Weights of a small GPT-style language model, trained from scratch on English Wikipedia: 14 layers.
Each number is 128 + 32 x the weight over its row's rms, rounded and kept within 0 to 255. Layers, rows and columns count from 0. Numbers have three digits each. The size before them is the row's rms in percent of the matrix's.

# layer 5 attention query, 96x96, rms 0.116, rows 7-31, columns 0-95
100:145130100145113117133107115105176111109111105175152102115086122120129155162164065094169082188120154111167173078104141091158178101124109112142123106126130068120102106102101143164149125125132169068072167156123102146169125170135049118104207162141128172155147115099068069111131066149121087107
129:124086154164150150161130129111086079149089135127110117123106134175181161050140141142124147156138149139115137154132095110110129197062064144085102112156128138162134151141156098186121173154174149120138101066103120070172099124105137165144155175181165216157101092091130098128165154094157106133
140:169121121158136163106116071160147155151089106166125087136110154194138085112145129127074220144207108195119055133163084143104113156141167155169150109117136133076119135088131120117114108095100145086165081121160170111138157177139098169068155118088114071131110128166124092134115139158108116110
148:076073117161161140119141057139137093137132116115124167156092074112152123149122098178060156122141157075131111166144169143133135122143067080128093144142112097094134123119118138124078104145076122118175128182158136178121208167101128140099109038146102144135093099119104116106053124099067136143
146:169094087144125103089186128166132171099128121104142145176158160192092134186137136130146119145146122140140100104120165119134084092105153086160196125134079114122148101126141121143193138130096149147139111078210069125097109139121203104130072109097131139124171143060183141155158167167161083133
144:038106119065129126079136099142106134139168114109086133127114144075158134131116138148155142114106085155097083123155206102152170170166144066125147095104113111087097125113136125149058145124139204128119116124154104139093117125121162070098094216124121152134151148190101115129177171183123141140
138:162119129179127103130065152114130120083122134130145146128112112092123162093113121089198127152153125174110132132130096118065127196132198126136076130171122067126173157167180081198038141090140113111170151134125156156183083087141145059143112095146127131127147124109160086125123108121118104164
154:102086129167137146159107107044157145142040123126085154089129141099101127136147132165136093147149088149160174110128093088219100116056109095181169133131103146144153146069134125109148121126109098109109131069090131161103123192114140122069122123155136132089092081101116149062149099162141145124
162:146057126131142056124118049134124110116111137200134093147176043187122180111157083103132117100126172157102153132104168128128121129165132114098130149116142136118088183121087097129220151156086130135137153130125081128129071110150115138093192129134142134158156177171116071150111098115138120136
080:107179087198128120110127145145157164163091136165182146113117073085141153077182114161132146114129144081112144129095140168159103142195154176142152111139119154114124157117131107137098116137149098114051127126095102079178133145157091140175158176164115117193057166167149136138081094113192155129
088:107097108169111184084210136148158109191142100087111165120118154127134158073131143141108171128161129120123125164155137082157125158090139151115114080188138151162128102154081134102163090124094130090116083122150102172085106089138077170078079134102215137060077156123133085139098122127115145115
084:175089183135115141155106150144120079105171102113093063136180188043162163102171148087146126118126115193141102127174137116149176158089096164143117122172125121165127138125124131110073122135152148145181133094127136190104121027093161150171119121127155180075131127115108119128107138085117143143
081:134065143131127152124134140125118087147170129089154175165127179114118140165188192124129122160115087129128118144162118088123152167111092122231116132160119081157145134096099127115106092087153178115060127149136196207087131090143105164134116128101116153096122071173119130114094119154094057113
080:110074115148098190111120107126226150123111099113139120093118167157149097133071102134178142117203100123126086107118092117079144161132079097097076129119072115129134141099142142150141150122136131085129206151088144157128140138053089188077113093122147147114159150178119147117101097169096080136
105:137179171070109093164121129154071119122129127163103116133198112095123127115151142156106160146085133102112099107132169134126116086099141148113192145077096168196135112162134136139084121143108086187102124133173128117096089038159124048160094102076170147131164086113118108176162135097134161105
097:148126131133156139159100164124149052146127083110100151138100134087120157102115103081156136096157104125141127164134101142183146182106123125136015155119120062119136126171113113120109149120140131076152153143109166161151116101055110132167142101166155165078108130145129097084125083112100022167
120:153104101136124130123120105093144097134130153132184156131057088181168164104174066111090140146129109142177131130077092106142179127124113117107119073151155101097168174099182152126138161150185167115126135110121136090105117175158180132161125120202148155164079145103106190096128075145096060162
115:120103103137115122134113104109123158090111197148178159111114190105221169124106126060151138116118105232123137158113116130145161114109074106109096066168099138083169093153170122126133105101127153106150152107120122122129124174107099139121207110157120119153184162155123140152069070122136095106
153:060129106161150126147170169145109125133157111184116106088155141131113139167110081110179159097170093123148126117101093127155142154195100111114127111164122188173120172148095104076091097100129152118149121084184159128134181158100110163144131156129181123097124158021080187155144102114163121096
148:050137108103123079135063131122169125082106114116105145104156175192178121126162068107114120147115120102177107139129157162116136143044088101160110054160104123103177153137124137158129087125165135150101156126128166133190123123162101096131098065109063091091111166162119141130137092124187120143
142:106123073171058152159132123187123136142155140085166123076146097136099117107101114091051164130123173158102116127177134134078117128117160116148084180081146131140110157134116163147152131131151154090099137119107157096150120139129166073160097104101168088120092166039111190121196129134081149177
164:049139097179140079127121098088136187108117178134161135130105127100112122122097113135101108091136153143127151123166113186113072107152176153154101096157091102148152153108148161117101114117077072137156126071141118122128134095145099167131161166127149119134142079160130144243221093105137090139
164:163198131114156198150153166074130129096129175137128072139150132114135129091170088175100162123137131215095139083115160087083139099162139152150119127092133120097140137164113085100106152127121098219115117148140095076104137114126102073134104176109085119140089062064106155127135115106140168137
156:090128150123134126071025123104168116141085091080101090132173106138095154076132093108147107130115132147110157157123131131058137154183122080143165090069137121117098188151118144214134072122099108141099071158125115100066132076126102137104093110160122116128152106102137142147149143112115110061
155:112167098183147157139125118139187045125128089116162061161151152088086165198133122104092155131086144162174128116082154153153129160101160124125071158148164113115109149125115157117165115136141085043148135142081137143169102145154050110117090164197125160119117121100120104091125103094099122154
# layer 5 attention key, 96x96, rms 0.111, rows 7-31, columns 0-95
112:109128109153142132087098105142189155077082119109098090112144122118101153204076139101147110108133083108161156134103168147130128152088116057117150132108127051117086140124154180135111037114153141093116143076089123145135137197109150169162127136148089128102140099115168138092156194142075153081
122:118152132093103135170150085134229084103117166154099136130161119133116133151094155143097133112153155088125112233127129073137122160140148123170137123171132159141124162095095169188166132075078137076099126122053092124117151168151135093104121132105128117167049115149134108172128184119142111152
149:127139146163184113081155069133131161103069094088142088139148126140086102168126111082157179087145170145155101091192151156096095087153163080185156144171189117100099095121120081107146063167087101152143109080092129169162113130098160120098122109131065160130132108178136116110102154097128129146
146:100129178118087140132113117146167103122160147141118119118156120101125106152129157081063174148137118162103137125138122097118050145213070117133105168123122102112081161115111153126151077116120100143121179114151045106146142152119165126064116144147108137057120145093215074107078122124087073138
153:159072161144150148161174128086153159126131105106113120084139166146100151165118082154155092182115063126124108092131124151182108123134143106116122127174103183025185175073119134177124117092188156149176141078123127117162121119137186150168115119137143140160163111142088089071092146158104120134
142:113164142146113121122163126148085129106179128095085118113126149086166095094147172186112043181193128159152085039110176067104165111140155098098110072136090085059120125076116117111113114148114148078159148132129111155131102166164147117134101105172076101088101142119109137114154159143123138151
153:125112084154118133173115095119101146083161061114116118159095093178048093131112184106152178131190089149141135131126133123110130223110146125122099082150157119195102088129206136121137133194134133113139112125124108101177154107154138166151216119123120139162135148158123088113161134094136087127
148:106118109124145148094150191051107127134080092118122166113159146143096089111131115115123124133125131167173113179088107095238063048116067118120151131148099163182126143074090138133130122153135104135101130130100190141140160099068112158118113147169118107131132125155129168086098149172147140075
141:153143073065100171145159113147200131190103102162136092106145106088118191103151100105106112147128100138140160120154160128112084137154142127131117141186186088072115141109148151117178087118160145143169134119126103048107118071135106140185160122127158073124127091124090154162182099069110083137
077:180112115107190103155093115117123101089191097148170177100116144190050064068096104132143135155183114148142094143126115082122145142099117096129143148161144089115154206151103145122131117124143125145132136104102115120097108158070166098145086027159105106118149161087125168115134124095139102166
081:174125085084162075163145128099068145103144162154103150133103095132137140090142133115148145093148152127084082122126042148137134091143145142110149126070089177114161121178140121089152141094149147171148125200108148095130121134115169035181140095168075108201112144123114187149123122094148098121
081:124157135093169088163178100114101171116097149111116163136100053156163103104103118137103126122110170048094097127064099141142130119201195142137101149134105198131174094185144072140153158125106117163154084153106152148091118159144152088129169149134117105184177112138102129078095181128125128139
075:100141180118107161134132123139119129139119143103063161085137157168145136118072094158105103134105132180111178066166167138139141116155120124159143139080154098109114111170120111127111109126159130168170095049113124102163097068134112136161070193167174120129194114093081101129178110181200170135
088:112108165152113171136126162124133113076105138122066121108167135101154182167141163146202091101127139150174168087124182142147079133091120130158128094189163086144073168065134150129122089134095157095119154068126124100230143139089133181087095146152137117093121131100125092129124115121159115074
105:167154144143147086131172113116150096124161118122135136103111182197118099075083105152093101156098165150157144147099046183113151095151161120080087106133109212097148120138152124122126124125216111150155111145090150159086118115175145135176113129209129177145143163094100113161129136086130169158
088:118139121142088124108166117131120114080130097124083137160143129131118149218136185163166108114114127088109142189141159135105062164087134131122101099180164098101044110082129208118164139090130132077099119071094097133161100142123111125062106126091093124132154064084170119113114176114110108123
099:097123096156101142144153123130132156178153082111135124122159104065150144192136163082179163120210160098096083129123173079189133160117131127138143136108131104152152135117095154165116122131114132104113145147089119156104120161076106088089048109136136080056080150145138160087104086101131134043
125:153142066133102140126111177116134100129130133161152117151130113157118147180192142138150055101104151181186145164106126082157197103113080121084098160177174103169087129151069165150157154126162108089145113120103191061124158150092091145131189168155121176128150108115110148127147148119099077132
137:129082142141144129138089154143098178214110077149147109164103159112204039151193108074111117103158081110097147133096084191174127095161109136141151118092058163101151142175139122143125146140108158128161124172110212112087158156116153173131116126123129128134153122161158112130104123106126107128
152:106157079117091071054112107003083100085113126098149151149155131152200091152137130107164125153116089121149151120109123165111063096070166127119125115131112118101126156128142099085144133118179155109152098113116125101113137082143104127153131131152132136070092164117165077084109137068134167091
134:166149110120207097197155064134134140145211174165132160111109099143096114097092155114154129110132077153150085083184073172142127115104067126137095124091067143141154129135089041138114121121104108120133090165128085156158140099093115104109117129111151068160111155129147154112118086075128130127
155:113128123161141080148099119109118125116144148136109154101124111149125101132182096170130157064129100106168147130128163204151147105219156103089083107088072108152168119118140140112085120100146064141067063107076143095093141075119121174137176139155156106154181137140111143130165168138053159131
167:122119202104135150173173135094121145100143115180117127116112161133098141020163112131104167109130168104072139080106110099088198103128180147114164120137135140122130156184111095123129120135111091132121105155074111070096106161167129078137145185118097158157184104130116082099102111113125203099
166:151100141137135105075110084102158144112077085094133093139146133134071092079130121134143059167109157127087156225136183063085133103155066094098057106128101089110142128185141147113156098138093157094138080156092085109103172098157149137122119150139157105123150132103146097164129149093114134083
153:077135073123147135144161110107168126125134089148167141108134138121184142124125121120145172113182140157145149165108094131133070186130107149159059104105167113168076140073076213112141134132157105086114138156127087118131140140123080109123060122143154137189085078127161077125128064067093160109
# layer 5 attention value, 96x96, rms 0.0743, rows 0-8, columns 0-95
114:112094100112127107118157139137138118078149106136197038131176117111188130099132135102100091113089133064089108118203085113137134123133164117113077155073128119203157102115137140124096104193125105153144137091097140083145092126159153099080113094113149116118161075180111084089121082138101172141
107:114147121191148128137127162160177110088117140166121101132155106131141130137095120163080180119154127157138097140150066128115171156123181125133163116181127174108154122131117196172067125175091175140150120130052134107085141095169097084102108172159166121098171211159110194166098101127126120118
105:150117136131149147112108126117156132126101190065125128095116098078187153151121112128077119126150168127158137119178102123118070122161052128195137110086139195154147194085157136147129145171138149107123058172133135070086167144123179127098139137181138173128131091119089162154189148176153127106
096:192070122132116152100134197121150119131123165225099094134104140112116105087160137151174105159089143109147090131138180152102110140164079153055137055171101162138145111080169120165109122092081116090142166115124108121139130066138116127085127128116100094099081137142120122107045129093166128130
094:148182116123143081106158097138128057131077118143145125123156087073087089143073123135156155134102090156134088089104124121124122095125124066136144129196152125122133065137138155122189106143139138170151145050153126128092104131162148094088105130147116167134060102070199167157163125145061115159
113:103111139176130104116115165152156143139061147086135132138133189137134116100082120086155101149148178119129133139120130135118109157203165123184126197169125103116175047120142115058170104160157132083153167115145077126073132127066119099185091086114121109184085130087110154100140081145121138129
106:173183118171124168089115113091095107124182097141074039152140153176152121139210163117182074123128107103155141121112179115161134132129102139119134184121145120117096153120061142107171135104112131179139138161145136128187192141188165081124121139127101130122148152113153140119051088151146105142
101:167147121113130126172132077091148163106151065099142174130061106124144125118078126158090113132163201176113114133148092179090109155106079167153148106131111106081105156076076112114127156090135058131124088071187117091136102125096152154177126125139152083093176064126120159101099129109156108092
111:129074112110122098183147151129114108100099104081009119095149090125087072111131120147097145097085130121139122129102184153151128169076127151125135159174115105116107115151070147085118092118114127108098212159152124144160210142152106184092099109138143105163094123089084139096152109129111167142
# layer 5 attention output (transposed), 96x96, rms 0.0775, rows 0-8, columns 0-95
105:156111131171130118132131077111134131173148108136118176153102130125168117144088153160103167132112040100098128138137126121123143084133128183128111095152132130068054150085141153112168163113108105125096148108166085205078163102129128207107143106174118196082094171101106110146170138182163174127
102:103222173125144128160116116076137096125122149118101099137152173136156172123067068139177140128094118079148109150094124147147072071128158126107155179112079102165126145159115157143138184127108136156103208110139139144138106162119085112118206098084104187119141106113112124164175135121194147118
106:103151125087118124111123122103096126137178060164110115105155096124044111119151119144142145074110173094126143168117151170107153117136179030084146132166099125101099105139142168101109177095126129198104125082158092165156126110173079131160115097166132148126071073133106090150114082128079087123
095:113144065147090134149114078096141146056128140118126144184100111138118152157129155154107126083169118174157119131099115106137117114147160120145150162085118104153175094099057109185143120134171137140141060114190155130097173209151158138101102096099169142107112107113159096127203122126188185174
095:126120219159178134145103185149057151135156123136144089138152113109118096073095117088101109149138187096092168126179139196118122167062150114149143147104120160071138182114172119095111122176165109136145140110167151147142078128106158155097140119087152110086092161168088103119084169143119085136
109:119124119116178178098103141127100074128180112164128109088094111116153116139194142127109099158138088128160119181140099113119130161085096151112106125115130174128134210126068124098152150060161156140170148089131161171111118123149134174119121169124099142116119132214157151166140197094043092092
096:104136171095141101153112135129147172138129145159159137148145138177148175140134140125097145145201114157054101108227084105134134067143104121097185102091125117149118075144114099127120131162148110082155142087121128109116135169102107133109063142101146089179132097029134179178144119117130082158
099:091125169101061188156169131126079143145109121167131108142151152140092132186182123106131152100129117153101151050114187080179169111184154068134116096111160150169132142181141112174124092154091137147100086186084125147141106084133107134111137134127110147102123133179168102128171077130097166075
107:133185085138101087067058124093156217157127171121126131133095164169147209142109139126155101175118165130104162169207129116101098102111142072156098126099171153137132117082103137104139109172166130147153143112114121140115081128082146137174136161125120201138133137163158104083152134078145124107